Weights of a small GPT-style language model, trained from scratch on English Wikipedia.
Size: 14 layers, width 128, 4 heads of 32, MLP 512 quick GELU, 3.89M parameters.
Architecture: LayerNorm before each block, learned positions, biases, tied embeddings.
Training: a variant of Muon for these matrices, 153M tokens, 9351 steps.
Each number is 500 + 25 x the weight over its row's rms, rounded and kept within 0 to 999. Layers, rows and columns count from 0. Numbers have three digits each. The size before them is the row's rms in percent of the matrix's.

# layer 6 attention value, 128x128, rms 0.213, rows 121-127, columns 64-127
104:542493506483480465476506512491532441479526471488494524520526533501485498499496505544509507495464502487497505487513466528485503496504497464490508483506510496478511484531497484513490459514487495
092:494536525510497479495535525505527508500538489502517479473466510522465518497514495488528504512468480495465506485473497506518454470495487520505488513514528544463508501493462514511478530510463499
110:539481513502509492526480475492506522538497502441517517497505518541516500498469525527516488480492539497503520499475493514512485521505479526473506526470501479512487518476518539498455534514441536
098:532493469454552467501511447489561488502507518499502527538496497520484545482530464512501505472504512480521468494464506495503452515502516502503465481527534544502501503490517459490550503505495501
124:486545543472491495467496552517490473452489489519508528471494482535488469494460496489486473523527474515493438465478516480514528477506469508525498464487505499467505476518524531501503474474538512
086:527501493561511522477482459448474470490510519483506537517558542543501476517505495509523541485498495589480515518492513497491474508506503489485512509480474521503531480465523497513468448502474507
100:497490501526460503512488526472507482528502491444499507489510494489513460518522466494473497482491502489525501493492424492515530521488495509490523507524519502565505505490503508509503516520513486
# layer 6 attention output (transposed), 128x128, rms 0.183, rows 121-127, columns 64-127
100:512470532510513490466514481472518485428474496503484473533502474500445450526523540517506524472486494496490444520521516482501496495506517497531502514529510543440517557515484509505512516485513508
094:486489437545471474537480471452468541495512486514458495499530529535553499509520467561480505488513489505498506478552519518484480549545527519490520494527526489514492480484507489506513534522512523
105:488484544507495504465485499481504485476509507548500474456494483470503482546478507452486497527491513479513518502500526499473505463496511485463494500473508502533523532521529506526503514510567490
099:485511486573484532522471483499502498490499486501453518512515474491535485451542490492484516509514482519486496501498458510529519493491440462529488470511481539517459520486514487518493511474457466
110:507526507490503517491500470465499498495509516511497513524471529475505483481498488495536535484510507475485545484503521436434485516522499506490489534470468482511486503499477503471477544524509512
088:472470537471497497514528518494542526476523500556479481501473511437504476490483507518493462518497472532487507490480522463501509527491548532523467471537504498514479554561508463457527510514525489
098:517512533481534475524497530510530503505532494535513507511506476502466493512470527512553488525481535481556518509486528519519498476486490511479482487493492512485467502491467511521503489478512509
# layer 6 MLP up, 512x128, rms 0.262, rows 0-99, columns 64-127
098:533476505482504521514498479481438476477505457523527508496471473537502519493502544477545493480476490505525545475536502432503482486558497532505476455475470471563480515494484517438520529506506497
121:458529523545529480543529503520544494462525509499486483471479495499466486472493474514426497473510470477453498498471482513504502496488491538498503479527497535555513513496470481495523521493537496
101:539496529518477547508453499522497501481510474532491478513492533460493524490545472460523503521476495478497536475523506487495535496520487463532492476484546526553476504503550537524502473479530487
092:516527522505486529496518488487506483523487467532493510508503493513509481444484502512475514537473514517499463506505457508474492513478472534498487544488519480473524503510496514511437453496516445
082:543532476527502513508518482535445455507508481461500522504554509507518478486529461507517468542500433506500512453512519496480474539498465513496489469471495505561501476503488545474491481508498531
108:496464511504532472480520494519512459523473469517526469511500519475508494487511469529491469524524512467528521494500507492473562563533511525480468480537484507533471516499508495473560516473527510
104:506484520522520424507496519526511496511484515502536470492482470510529500518486519493494499507564487524510467520477535496469487482551515519485475467480498496509484481519515482465496491467486490
109:478506473550553518528478507501499493502505509508502497536500481493468495519506459512490512527445519519458506525490501502467499421521518451495489483507535470487537493543512444497497518509513455
085:478562501532500490445517426565520513493469500504545502490485502468475470491490522531526454495505549477501475486488513499501504530513505542515501457472518489511531470459483501524510535483483564
098:438481497508508464512488505506499496496514529467531549484498517503492520497474513508518482455493470497518441514512492525518533482477413525523487475488465460505506470510513467461492501502420541
107:451479531465494508467498469524478500484476530527498501488530487515500517502490502461483486519486482487513502485475521488534505486517548541451471529466470487475518521525482461527558470495505504
110:520524495516494504553483539494460458538535478497560529494455552512496488468509511518509498468517511483502540524470499481479490488492510500438494514507519493505487521513504478490515496462518530
110:542533516492468467468538519525488506475502516505523531517525522494492511482537516511507511534497479479520487500534510486495503473500511562520496464518512498482502487485475427524488520484539493
105:522481488541494491489481499519519483544501512483531521488520554453498475492467533531485506468520491496474502483492497527456507529504487492504492478500499485491491536461463509494413524523503458
095:500488518483491466456528475481513496504523502475525527506481501501503513548543545475523483509499533523468450464458524509515497502512524497481507450453471528495500489507467512497531512485530507
089:493526510518482467496510541518484511508455455487546484514479506502468507539499482501521462546549508499492516484429544543510486520506479484450525486521506479522480464483493524499536468495489528
099:470485507516501460513518524498506562524497509484532525480508496533476497479448533526504543509515498472472465510491541477498495506491511524510504489489495537454485549476495527484506474451473532
104:538499510540463453521503544529491505508504523484519525535495488514523503485513523470497499482503485489464509473502513503533497582469455490517462490502550466473520492527485504468550471465475458
101:520489486498529477490480511501534519529506459462483496483454496523518466485481479516545535459468532512476481510483541515531506491532521526501466539468491480552457486493486533505495499472538498
110:497506477471520536508519505481486461496534493496540496452495509541498508499499520496543501536465450508489509464508464508483475512511490479491503486495521483476517494535507534488536458480477443
117:509487457496471458536506467477516517513489510509528511519497533543508492504490513533475522494490515496494468496478541471491490525505487492420511478484439514513530499492518478539520521519496472
091:493530529507475498476512515518514486539503477495472505495497506517491492491525482497480528471487485512508526484521504508474533505454508471560522489522520526526463463488441500532499489469529510
109:480538499503548493507488490488492519499494498490532503526492521490478517478522502518494428538485492525515459483485490537536504521454480485496525448516480530502481490512509517496463515477480533
124:455487483524498505483452535479489502487477511526475523447472490470515451486534527509514495511494525506465504491531546476489496504503522476478473462488496532511531498521542511549468516471512469
107:472518489494482454500521514514481497505491486549511521450471509511538484518487513545522489506483498505511485540454470508481468462524518501540490501476536479532499515474484466494447534483516472
092:480471511473514493488541493525495502479468536503495530489458534524471550522517450484543464517497534527471458571515484482436491490512535478469529495493513467492523518495526504478504507464500482
114:467528538520440476471496462490491480519465559474517537516512489539488551550505493506485484534481494517499498522507457466468497488510487496528493509510500501500468533533508483493516477485507453
079:491513512443456466521486490498515508526520499535501493469490480525473507476503506502529510497491469498501498496515485537529525503486526510465578491485480504513520457485493471488502508543473451
084:463491500501442477523463512522491502483519509531535494472473526498480504507512491519523539506469474476505522484532454506536498522532479477466511534510494507498478523526493462496514531540515456
117:455537544505506456544519528546492483555520523498506490529495501536515491526461530468497481503489483482515439478492521538501483493521502510468492500436525503492524478512482491490477471483488489
105:485507468484529568489490531527483520499506483479486465488493505552525559469475503520489527527493562482526489515479488499510504558495475517496508458531508510493461500449540513520511467536460501
079:530541526515499484467523509508511526547537427490514504520525517501485467529496483491535492554509510481509534478511485447502498496502526506490476524504509492505523458477468489498461561479513519
104:507462533492532467506530515544502552498467467528489530457446512495515515533465534483541495501457462538479502492507550503501500458480491526557491502497505511536486504487518505512542537493470464
101:500518527503481487496503480536549488531482534462485447493479511474516512484512520505523502500540523505520474520502529524465509517456481484478498486547505510489499527550470486480495531512504497
107:511471510489441478518454480508543490535541538493516505466492492512501466428463526473515529493482530518525483533513474509558503505484511499489499463470486515504554530490506507507481522509467509
108:511452530472450490486497554487507453520520482532501499494477473517513533493504492544499480543462492541493471489495503515510510501498484500442510471478502503512507495495510482518507459507498454
094:506511474520450483497455500489500540548480493483512480528523492470530474474502497481467523523487477499529518497506516511521529484508504467481478432490517447477529469535503517510519461461545537
109:525518467476512521499500483488477471474494493543519524513472515526480537459518498544460502454458546508522525502508507558485537499473467482488471499521473459505510511514523492506491494480507478
098:508465539489468504475500488471542497556479465502532477507520519482484461430499515498520490520449535507495489503513525511486461490489473519512538479498498494517512544458505515547515486532552536
103:475517530515498487492501499499484477491504531518500538503513495492509456475492473514465539524493502490499517541570481509475506510470548511521477477483505473508486441533495474493519536493501441
114:476510515510513487468504465523487527521515561476481532454494511512478466475483525444512527475467496535475513499490490493559508485521508516543505446466502529475502480493461508481457533513496483
099:496504497467504515470463512513469477498482530511516506539479509496494492505456512548480470527540494498517483530501500516523492490479514491477517482469535513493540507518518480534465488502498470
123:515458498483471531497545535475450520470492488542499496501549565507486493510481474524525529509513531509469490480532532508503501492498539483514486477540559509491467498468476526491533503487527468
102:512513496520565522514509495481502524512505471461541468512481516467518496491489522521519546484511506546457507448532515510528506536461527494550443486495469487511518496483509512478500468505539496
098:497491509490484531546578511535511542472513541507473498503510499510515503516511512490476511521483476469509485479501513472448488471531464508515482482524487443483492411498539511490492505452500509
095:500417479511541472464496488495463502519505477492492509508520495550512534509534526489537496523544485520517531528510519514487469504496514495505521468463479500491498516450456502519513494523503494
110:481511558509486487478547523507475511489500506526487512481465496480473483474496512472491464512516540491479464516509501517445511463494511514498501486490497483459458462482508517516526557550530465
102:495482517486498531499522454486540558528468492499500522501514495479519511496482536484457508489461524499502517529504508519453521516453485545504519477463512498535513499503505476496519521481539498
085:499504535479504482503542509495484479431508515514483478521495558479497513462465505500523504494424501544517503544464540454485501489516508508527495516500509467486500515516510497452501458557501504
103:515507471495442487459467490537506493515513495508460503484500497485490529505489492495508471551496478485531488499504534484546491477522528519526479458513537554490475521509525480538521456486487477
119:515533531506513520476460567540521518493530476519509464482526559474483479498510452478503477520475533456486505515530525498482491491524476498502495495483487478487464477488432510510522500440520480
113:488516507485532530496515559475475509498494477564491511527465518475475501489542529514496465520496526501463461494531464514491535498517488549514490494503510469538459496508496472510503459528489494
101:534564504502511496512528549490490519464493522481513458497493526498493477516527550504490484515487498446498504530465503491497499508517483522463500446501531484515479501477463472542508492515557550
110:505464510514501514521510522507523470498532485532543503517510503511486490487487574501532489479448530525484492524537508528476486499506534498544501526453476486489479503474561522497459490465543502
090:512541473533469488507464557535490516506477497511445487485439497499538528508529500499484505512511486509474480527489466486529546484516467517496479503498518486479515511527509478483505503479557463
105:511508520495465535508477489464480470536486488509488519501501496528503456454531448470527517528513483515485500516494542505525515522527512473470500457498517526549516476468482480505467507529493486
088:524501462539492491459479510539485480514546510517479531517517537482539475488481456534508495539504530482520520475501480492471503478527452516460514464497520526500488520531470540509516459520505469
120:517507488543499431557482511489483548500488483528495526476476496514490497465488496483457459484491511553534489543514477489497480511533528520486469536450471459504497483562556480521482469498531504
090:486522505531509523482537541486520513514477473490525455554487531490486514494466466508504479462485503470490474470507512495527513510489465476513456480515501527522505510477445502526494525512553480
094:520497488553556521540529504496451522540529488447531502479491536512507521509487492484506465531479481545525496482452507528520512508465439502545510503499458472535468478494477480489496498454482506
144:486486538492448457492520528500460499520475524522541496487501501514563514520493530545476477525490485486486473493507508509509492520487448497488489494474455511510533519499488500536522505471528494
100:477493510481446502485519474487513468457538542502516510488502467525519530532487508531492489524502515471480437552513553515498492526474546472523501483454514513525486500488480462517526491479509512
115:470531530534507465480497532475464475491531544512470560483474536531495522490496491525483476511508533473498555482494498559505519466470538507496504496514471515515454494496541493495549465544499506
098:477496481519487531474494499503508517504508502487512539492513575502486456477491471483473456513438510523511451505533521448507491452458470502523553532476527473519468503476500515505548507456481448
095:478544520545527477496518494449496499515506490498488509492450483503444491537484518508500538529519497504469456531485476487474508553469491490464505532516460520521491458483441480512510569498512529
111:506505484508493454506496471449474519501524510508492514523467463512479498445488497535515475499468512517484501541485479492452477527455508506479522488531511524517505494514512536519468439480528519
109:442500503504529528522474533489519481481520509515489519506472519472481509488524470561486512523515510495502489460487504504448481507468497487528538485502560467516484443483505499489536504505504437
093:542484528504507523542466485512430507510522522488509535520533532482485479433520524496512485501472505489549471480483506501466468462497488497499501537493517474469469508479471499480492501550521510
091:483503489474439499497513502486511520509509514510512512519518530515530495472517495537549512531478507500449521486493507528463558510496488515493482500500516496442521507533458466496510480500517511
093:529467522542486496497512494506515515512501532468516487465492521539515454469483517494517511497471490527508488524530479494496482493493490553515502451482478474491505478518539485441507510496478460
091:449518539530521529511497510497536513527484487427503500522488493467458462499503515453513492527485480522509507527495522468500472560455506505454479536535469474487492492467505505504508509489514471
074:519500484437497510501529520495496475488482484510489495532529492488509497533522494513506496562457483451463451523508516457512505531517512471523501501444473491508487434477502501491555474522519489
096:535494564486517497481485489569484510540435476540460490498507543497502522508526534471485450496501475496505466516523501491502538542476507505478490459505493481477523498483507490461449500489478489
107:495484502481528484520505474508506502483516492465507506569472469490423528487481467497477514500532504492489457491462518474454522477517513469478529458462482529518559494483525514494519526531571473
101:507514507491502494529487520529478481497478563480545485475498488500503494518491450498552499525494489489528487465548505503509515497439518522502471494446431471543448529502484509483518515486506487
108:504532492525526483456532456492522526516538489498466492500512471489508518511509527466468463493567506495474516545545521495495510521500483543460515483476463498460477563500503489522499482454549476
092:529504532471494476505515502484463509498484509521527545515473486488479511502484533536529492473473529536492489482525566523491528480528517563458469500492478523475468480495542496534506511510488468
066:484503507496487462513548503532505508495532492508515520520497517565501490481520489463540487531487515467515515475488513498522505532539465517561469457553489511488445463501534501485506483522489519
113:501520517521460497537489499497494461519483495493518528497455478509515489481520499488518481523500508503523465468490496528513531521488522477488480488489427463516512487539500504473473520537510487
093:479523511552517503502490510533511542444462524519510470529520496507488536533535485456495494532520479446465465497484452483541540491451499533464489518538491464508518468506483479496499515493522512
111:508518492561475480510512491523529450518508510442534504500507489526505531543476513485485494503496515465465505523453513476497463471491471582507509493502511507475493493485513463505462488467509510
078:531475488469476471506485497522490538530504468497523462474514486503503469516480515520510500545532436496482457539453504509478498515483500521490521515511518515510474513450489525520482508513477475
099:514483504501535504496532501490448512498482530516492521529490527505539480449464442526513510521470519476502504554473499484457522502463446524473501486493512499527507474465499509506532509481510484
094:486467497484487493507483491463499449482499517540525448466515503515561526513499480517517460454463473479504497547475521474508487510501465491532509519517525502519517496500526502531473536512495506
099:504510521471483533495504484455499518496524503559492465461487501481509517566512508527507469518500457518530487507490572474527420512502519501513447493518506533519467490470512491499498529520460478
104:544499501472468541518514534511482535518506467500510502512457490484545490518500495461521535522487562489499527445529527483515500499509500506495503477485507516492488485527515485486504464495532556
098:521534497469522515522474511470490498504488488478523500536514538488479455477471500539492505496469451537475449498509496463460491550515447464512504487469502485507480476499490513514466500518487478
081:477499447504481535506497549512553514487482445474517460520505456519502526480537494486478525504510470499459486504490514533536512523483538513529515512456505492489518490451488473497539466522509515
094:501487517509542533501476496472467534465497544517501461483524528502516503475513518512507518528538527476502500497523516513485537502481513459529502462541489515462479520481493500489496509456509491
098:508483475473498527477456516525514524514519514493521547499441505508461537483434486506511481542488487454489498510506520441518523499510500514525506532503447515511488512541496480495517473505527512
084:484506536470512475489484510519535533473472539515508485479500437509484481481536463481496494485501487486493495479519481480461489513508490455468468543496499526470505494517478525518514482511511492
101:518472482503532545507488488502559494517513483514467489488491551498454534453460471546530498472502481503467470511458471495496494492494495474498529480517453520521515480492535506517474524496514498
068:556470486545508500487465518518485494479500497557500463478494515482451481444489534489573492525463499509529483480498522481558502528502453481472521472479481494498522535481491526498506521485507506
098:542496477505484506520468495495502504507488430529513498533482481470462499467507497501496490525515499488473491503466519559489503493512519527505463482528493515543478533490508532522557516462496493
105:493530480490500487504496513500489513577503471513508506513454539520538524508481462503509547471486565487521489500514498489439479504502504498489473510501495455495501493504460495456530489483506497
104:483487530492484527479476508466492502535488509493513527537490463515550461530503497529505487510535498488485422508515550515484515470500466543483500490480474505486504504530473511537495463457518508
102:497531461510517538483495447499564510496559545535489522516510474504522469550477513468510507493490528497493479502532478491548482522495483499515515495481487513510492484511486532505489458504497488
078:468496456501474541507489507500497526494499502494492511512491518526541484499479500526516544547539486536488495511510485492521450508472490517481553523522479468543531501490511509500534465556511493
097:427511505501447500526494514502461493488480501501515509525479485510496460480482479486475514474495511506511507486524489496463519466530492444504519457549510509511523485522490473533491517517522473
091:518500526522495509511464526474484466524507521499466470512513525457478469492521527481549470506501531539545501475485477508514521518490486492468515499489485486509515528459503509495562440490536485
# layer 6 MLP down (transposed), 512x128, rms 0.122, rows 0-99, columns 64-127
102:524520513481450518487507500515508446515520505484534493517544502473493494484535512475476506490495530476504482477460474525510531492453476490514500487479450509533507476510489513537489539505502506
116:557533548556550454468509487504507497482527502504525555500518466516501523484474508512483474527482510476455481509480516518506511497506559473496455481502492502492484457495515497463499508470506488
100:498518480526491515526469491489490493490516536523490473450516496505476503545531514518522526491529493477476515534458517538549519492532509440487494504494483482462456495451521463518500479506492504
098:452501504505511508471506513539498427511473525547495523534518494492469472514559482488465509514491477502514519493514499529496503537509554491492534477501508530454453484535480480501498490511485500
092:472509517494517481465494524455470510473549507456463524504457512477471484500573499475522461492513488475533502494451481511454524503488482506504530518483509537485477548537498532495534512496489552
101:430480494491520505478537486488485508504518469499486466525491508504456521524489523536480507489527470516451493527533504484477495500458502463518553504544524469517501492463487485523532519542492535
105:504555490513484512518544495534514506530429501494487504503514513520489474510511493565484489506437509459463490484475504565502516459470479528521503469526469525486541508472473488459516494461496503
112:518521559504502453486496498519468490504512513474487507470504472492497511468556507476516509443465510497504527475511501480481505526516442532527512546498480513466486522512470515525525503521544496
080:460455460470473511486503511483497497495509505463502501533473446501545503471512510478462540468511492576496498481520472488503436489465530529535531529524514450502500495507548536485504531529533495
088:503485524540466500523510490517465490455483510537534512503510515496479464497506495527511502527513552540494513496534528484511515548505523466475460514463516476483474522450482544465490472499550451
095:506505500508487496498493509510521531514517489483521478458539511519485514490517561518474484502563490541517473463496493516483487511456507533481449532556489474482495486540505516506481504503523476
108:495526447502473522527550481467512503525529514502545502470521511511556548508496503545449493511507459476500480515520433497473486488499485501487492500533518525468463477510500465515500500493492520
096:496509489520506543499563507537513469530437502495534498489487492512492496527516476498556455467522515503489493518524513476499483486532452489501533516505500489484482519472535476479525501466483535
096:481490487510500517516469449530480506484496555505544519528521515486481516505516507515526494511521512512531477463471478480511531437459542492459523498517494546513491524493534483439489534499495481
094:452512489484504468509502487429529519484456510481496531515484497480479514457554510517531508489503489478474490496465519574493500522492532528505478540544534507490510505511489475456501515468501512
089:470493486510570528513480485526538468468519497511508487465446499529519501490514508500473505447538519501535520486542482467468502479497490461534421469483474510504500522518477555521463542530500521
094:508490523479549490472485503510470502494505531487490489529513547488473501481476523498554485523525494481482483489529508490518483510507502456489512523512517468504490507474496506494516512481471542
112:512473536500449513483508480517501498470472546470480500526483478476493508477496469502491533531507509517493518516497508533531535544469512544509484525517467476534524489466533483485497490532481493
112:570524482494524495479490466457453469466475577497537503491523532508499492490519442486477485525534485535518493526500482485538469483497485527467476487502508508452498512519511495520479505513480539
097:471470545482478431491478485465517480523483458463487493455522506507528473488464528463527475495503493501508537529488444518496497521490521513474473486512518532481506503483547516494493539494521483
130:510484501517507478481498504512480483498525457519480506512491497484504494524522483512523555556514523500493526491508494454495528486519486458479515516465476551538509501518478513503546518525482502
099:484518510523519515543516502462525489525515529467484470516493465471483496493482522492473530461505549524491491447549483508534530466478486541548528504512525517477501483519466527460522528489473489
117:499503503514499502501529540465513468478535494528460515546515456508542497545519472475514532491518538465505513509460522479508501475475492514513488501517499484509522486499490486505526470507563477
116:493492454514497522512519485456506484494504516515516531498490462525515467540519525517507526524541470499495494503493507477486467490546507508517470518498510490500421503461521501479495485497515510
109:500498498536516525472485493485508515441510493479497436524496465514478547520493493490510528474461478504520521518436508491525453474517539492525493523486492528464531532485507492454472514532493484
092:495490486512501477452519433501500515556480491493509474532447481479505504523478480516501501472506455521515492501503536536515454536451510540497480542514502501507519469489504529450497525502529486
116:475509525482482477500493485499482484486484519465516424515539472487479495518479489522469512471471478493503521483482532450516478490464476475536521508563490535465469515553482503511510501505535477
074:499500512498445486497535457491450521502454519509513521530485526500502491492476479490499492515512523497529467529482529470545500478449523492490476524499501518537496458500529510549470516480536460
076:515499497521468472486554511515471481543477509549495532488492518510499467481488502550546495504523534477467486513473494498443489508467494503481472512492484482554516447478521451580471477501532478
118:513497522495498520477537551496504503478522476515470505497471524466520475493475508505480527535535515512561487517453548496505511452463515497482552480524488489500494462548482433517500453539536518
106:554487470527487495493522496422497490494511529496481500507531515480484498517529472492537519477486488496500533482515486530492484452568519492461507476503520506547522491499497520531490467492475534
077:571514477500488499530473495472486471506470527511510493483531432517511527448493502511483492498509512519503472549504529479486493498467505480490537475482488501498502531503487502507499493496491513
096:488530567512493519492513472484482473477476514453513523505487481523437527512502526499511536492497494470486491520507504421530459474525492505450515497498500524470461523465500454464530503571486475
096:504492510532539482429494529486472499470486506463512517534506451458501524502549480519505505493525453538458509529455505504492538507540508517493495502450489471503484499509467507503523519487503521
093:503492495463467516476540496507460540465477504506538459505516506539489501545533512540520480496493476494494495461522496518522511476451474512510477510511525487460536455462503533501475500489512494
105:522485500529507526490499503479510476507519566549507473516486471492513523516483537473494474516485554508490513502473460513481484466497469518537483530494505495502445502482473487523454499509542526
085:501472517538487476486491514532515527472495480529527507480505507493521506525479495526500481472536502495502514545502452496480491467484514504506524497511489470496516519512506464494459484504456495
102:517473499552507570513490492487501502509528508493467502513465459454498485500504501493455501528509513509508520515527510480474480482479491494461483489504517505503499477500501509484493531477512502
107:460512485545503501468530535498453506481530522507534464517512501484527515470518490481471492460533453501529513479462472536524529520477503501515487512499525525503489514504520500489474509480475558
092:522499513447540459517507494505471541504510554506495508463517513498517528493451527469507452514501517491496497459490499479495500506524462488535473499509459513499541511508499510464513519448481518
084:494476511531531497515523541483461518534511489474482468485521467492517505514518524515457534460497495516513470467486505507509496514465456469447498507495505482546536524501506523489521448490519511
101:425515546507481469488485490514442470490520481467473494505472472483492519489499517511494502531499464512444511497552510508534523437482504543461537491535503489497502524537480519519525525508472518
123:530505438532485490505509511472514507506535475470490518479519489517498494493488504527499527510479449522522519486489523498527480466501501503531521541502515482480481495491496529532522454470533530
111:456453491487493467527501499508500519474533461488476510472484517478480464511471492465478496540503573511522514493526471508479499508498478479469526455514489463491508497487515527511513483510535532
095:483559484525483499476455507530484446518504473481511557490527537519470502502502509515497512491528496521497464517491500507496483501541512487489515524476455496523497544487531463488524498519522495
092:524516469503548465477476518475510497489487478471520489519525511469474479522535518496512549485467469496547498473487496516484501505507482503518514534516531486486518538489483516446495537481499594
107:558461520507513512487512505489511492486516485494539500484490501500479489481569482547482556471510484462500486526506494518504446511510507512482462545474444498494478523465547491483482448501502512
094:491499535473560449502487512462509476498465461493512502524489495488438542524501499507530499502449515463502512497501501541465533493493486491471500505517505488482536526501474488475551489487496473
090:483477523534515500497494504469476506529512519529517502489489479504521509498488486479448545518557506476481500472504475545473494490452495524484516511489499530498529459487501504488502568473443503
095:460487551581512525522505521523516469512483504517479515438469515531503458509506521485508488472538506457511480491492456462510511520465516501487524495465535460516502534524455515490485505484487467
126:503528484505510518476484511504534498517532489490515518499482503510514480541514500494463452477489478517507482445483507485495459483435514536494497515507536471487489506482467507513464553482526488
107:538442476513501442498507512519492524501527484490534514490513492484512563482487471480527490512472497522505463514515511517542552484468533479489507524526423504497480532447511494490481491499493501
099:510517504550488486524514511522489471480545484499487514518478511457487479476528487484521477489500508520457477473526523524484497521481515511503504514556495478488472446551505534533494512513472519
102:527505499469516510479521493470475497488501441491510515509509488498459537511511489500468498514501517500514534511462511531515524516519503479480476460536492502504496523491476493512506449450520536
085:525489534522534524461457488523469512501489507487525481513537477499491496512474486494549493476476513502488491486482506500522475522510503489505502522524533511552484523519456562457468479470472505
090:489501494549487481523544539432526488492508484498518453473487462529513531548504477506496521537509503450446503535508504477432506501475483456489493500509513534494515472513461453497519444502510496
090:463480491464521512544491483466504498498482468543472479500499461508503495516511513441506479489519497516518510539436505543522541492492490508546517465470477484482508515496519516487517553484498497
153:466470524489511554462530490490495457521514519512512490536518501480522507516527489499545544511533539445452483446492526509498501463491500475504487491530530518494480517438448496469513538508500485
091:466512421473506495496521498497509497546510491534475510508507465508460472509512515509472444515526485474494516505469465515533496524533472508496522502528531546472468516485530490473470523480502483
110:521491500448469505453485498482530492501461537524516499535478479460492478507529493523512548503505546453506516528533449481515507499486559479465513513525495521511484495474481509544517515512491465
143:488456499481514459513505512549492492504541534490488529474482467534535548544481491487488472505510515508513484488523458512503531481519528491492512534493497528548486532536469478485553502476459493
085:449503532469514480536467498482472483521501533514466505508475521472465460483499492515492504502502505464551483474516510527480481530540514510487505497512490515500509511513507542456513564496464453
094:488462521493547489500468502527476503539485454551489469519514510476504510495447505487475515521496537469492502471477498501477517506496479468473499504507489500431506495527488521491527473532493475
107:550512492483532508489500507537513476469485513492515460530468475485502491475518541523493509486534470503520510444494493550504522521508485540489513483511479496521515536546495508540503511525465527
092:444473468502504526502547497547514482461474528548494491472467505529467478503527525494513482503488493440456529560488519503514511492515550473478463516481498529485509509480510477484491493486513488
118:495477482481480571523512487463506472502461512518523501512479488531520527522519507457443521488565476506534445481498500505509497495530502496486502519500461495499512508468516484483501509536436496
116:541542447519502480455497484463538504516487460522482477541471529478529465506496520536501496520512543554539500505434484504504506482579528505531516511472502476495511488509499489487501432480450514
096:482538472497497479470515501449508483483481505496534492487464499528483524539503490507434501474492552486484527482553481531497506525533561516520516500525528475530486453528492550487513489513503542
083:507467440451490483507500502463512504523525476442469501566502490485468508525483512458480537464483488489523490498470450518496497513504499525496525525525491467536485487483529516463540509543529486
089:527479495474472491468514476537505493463490510491498473475507481554508495511526450513492460506527522509492464483489532482523481525479524464486441514469498467470537491519511465460499522496491453
091:495474499530496555511498489456481463499504522488521505519504510471466535503468462513470542496526528518523503518473490520525535471483536477507541492527494513513500508507482447538520476492520462
077:514528487531480474511461450529519526518511491519527524491477520502532498510512493504522532492440510521494500507486532470475447486530503483489519496529462500539478506496514529475497497471488493
086:507502456478517460502507510472492477492534495436468493510527520499493506501511469461460546478502488528511503495500469545515476502461465489512512543505500509544553516509526527486487484533508527
106:473541485518515489515506539467507490527506520516520488504540521544451498449499513540486480494494504517449513511505531458473489537507468536514499529459497520556491513501489507485543491509530482
108:539493471471522502499507497484491492491508515515478508472483553487465497533465489497436471505509542501473516526521468485533508521483538564470531500483488504523504506501493475545469478466445487
100:480471513466501510523523507502545495488494489509508524522501544468476538492500526469459513477474541493532521511468487467500526521470528483509502503524499459523501440490552467499530497511506524
086:528563482467540520483481476520522515494491505492500468502487483544498503509493526502442507485469495447444493483490482484499466542520496494445475490545520465451545505471504490518508520527502466
063:505510518480502505515500500471512477495516496493513540498531519470533472524481465507498523493532473486524501506535493516497501501515507481549484515450474485546510527510507475466504498486460451
109:534474460482500521505510512482582540528478506472530479497514476465512507494495473476471487505501469459530487473483459529493499510519548459506515464529523498523499498536553485474501504504455491
093:493513505500507523519509533524459477520542476502508466472543476474548492505490416497491525460532463553547566531485482498518520482497469501509506495498507536505520497478462503492541487501480521
106:535491479506465481509512531480494488484504547452501479467516493498518527487516473504491543478507522484505519458443492520516508501476498494488512493500461487502497432497500489494488448512561504
080:516483527490503531446475490533505532483512484391460498503484474506477517500513499509547501475529518535503524473522483517511476473502523524502513507502518551491499548502478506465490492499534526
098:487489446471503495516508474502504497508504480494498505526506459494489542518483470491494507539510523469501504490467553491481506482462509487544486490563478545472541499552515500478509530563505524
099:540467524516530513477534480469513515555495488535511504499503478483502477510476482459532512503503514530477489486531490486515466473507489498524468543501461516496478526449528507494476457516503463
092:507473479448516492512468495450502524513546506470490491522520460465473458518523524471504525457475445466517518480534448518514506520506489504502548520501483483488505517503535494494497500572496486
098:449483515504491500502486505504477477496470479459450472491578528482494522520497507505495491518475460456493483497508493482447511500539486490483523522492486494492505503511494511504510516482513422
099:491480487450502498464492544491530487515469511457532479473520488524522522472482479466514477492556518523497486504469516461522523527525490466526486513508532510445474567501485458532485519537493496
079:520487543448532500477487482523525509457494515510513490504521520472515462494456470491525490549502526481479500505491444505510501532507520542491557511508544514539480516523531465501481530524501485
098:486553453509451499505536509498553502501511479486486498507478496509475492502526515488500512448496463519456496452521504518478496487512509547548500510514509521533509485509485483510486526484454523
103:490478529472507535490491475477526502527504507512496463518499487471539506491560490514426521493524530497507518521487460525517485493537517475500444514556521509523537494493465495479500488490469495
082:504553468489484475476491510473521465508500489485543519504503471508510489504456513501443526501529506507497489492490522560515541482503503503465521481485495465490518508468559477482440526540512518
101:435475544478489527462537480512490490501513541532514478492476499566532515513537512462533517514497509487496523534517465462468488517502506539430455513477464502485454470486503512467493496475492471
078:480518464521468487469515470521512498491501478454532572504561447507500502550546435525501515458511465508480519465479520464481507475522505503536485497480497496510512512525482562497492527504515472
096:545490507471510551521544484523509517481501546484489552507486485498510515476497519504462475529542500485520453472477484490480469485498521520493491515507514472548492492484495516532474524511534522
102:522498523552488464534520507513512469487480489535478452509502509481461533486488475488478483550506489482449531495514528529476491475475516508490552506485518527453469470477541514526485507487521508
098:528536487475508506502494490487501548489527460465508503511510517501515505463498528510468446533463504525480485474469487536542503468512474506484456507487508459504497571471518514468503498520486486
091:507470549515488529531522497469465504508505496501544461476480498468485511464496517531479496497502526451510511476476490505496543536484501510488467495491517489477537484481503471476507505509519451
081:464460515519502517482496473568485500521506516496477505516467511474528530483518491447468541532496500485515477495478523468560482467463468478498473472478510538471575485499547478532504482524490492
086:514511564490501523494553509494488495491508525476506540500497522515503532446497535517495483484533456492534487512473471475472513535480491503489460526474493513500480507470487503526533490489510447
088:494470489524493480517520518534530462526510510508527492494477494526518528517533480482485511482521494466527512453503458498499479531482505485494539503493496510478510498472493465529498491501454492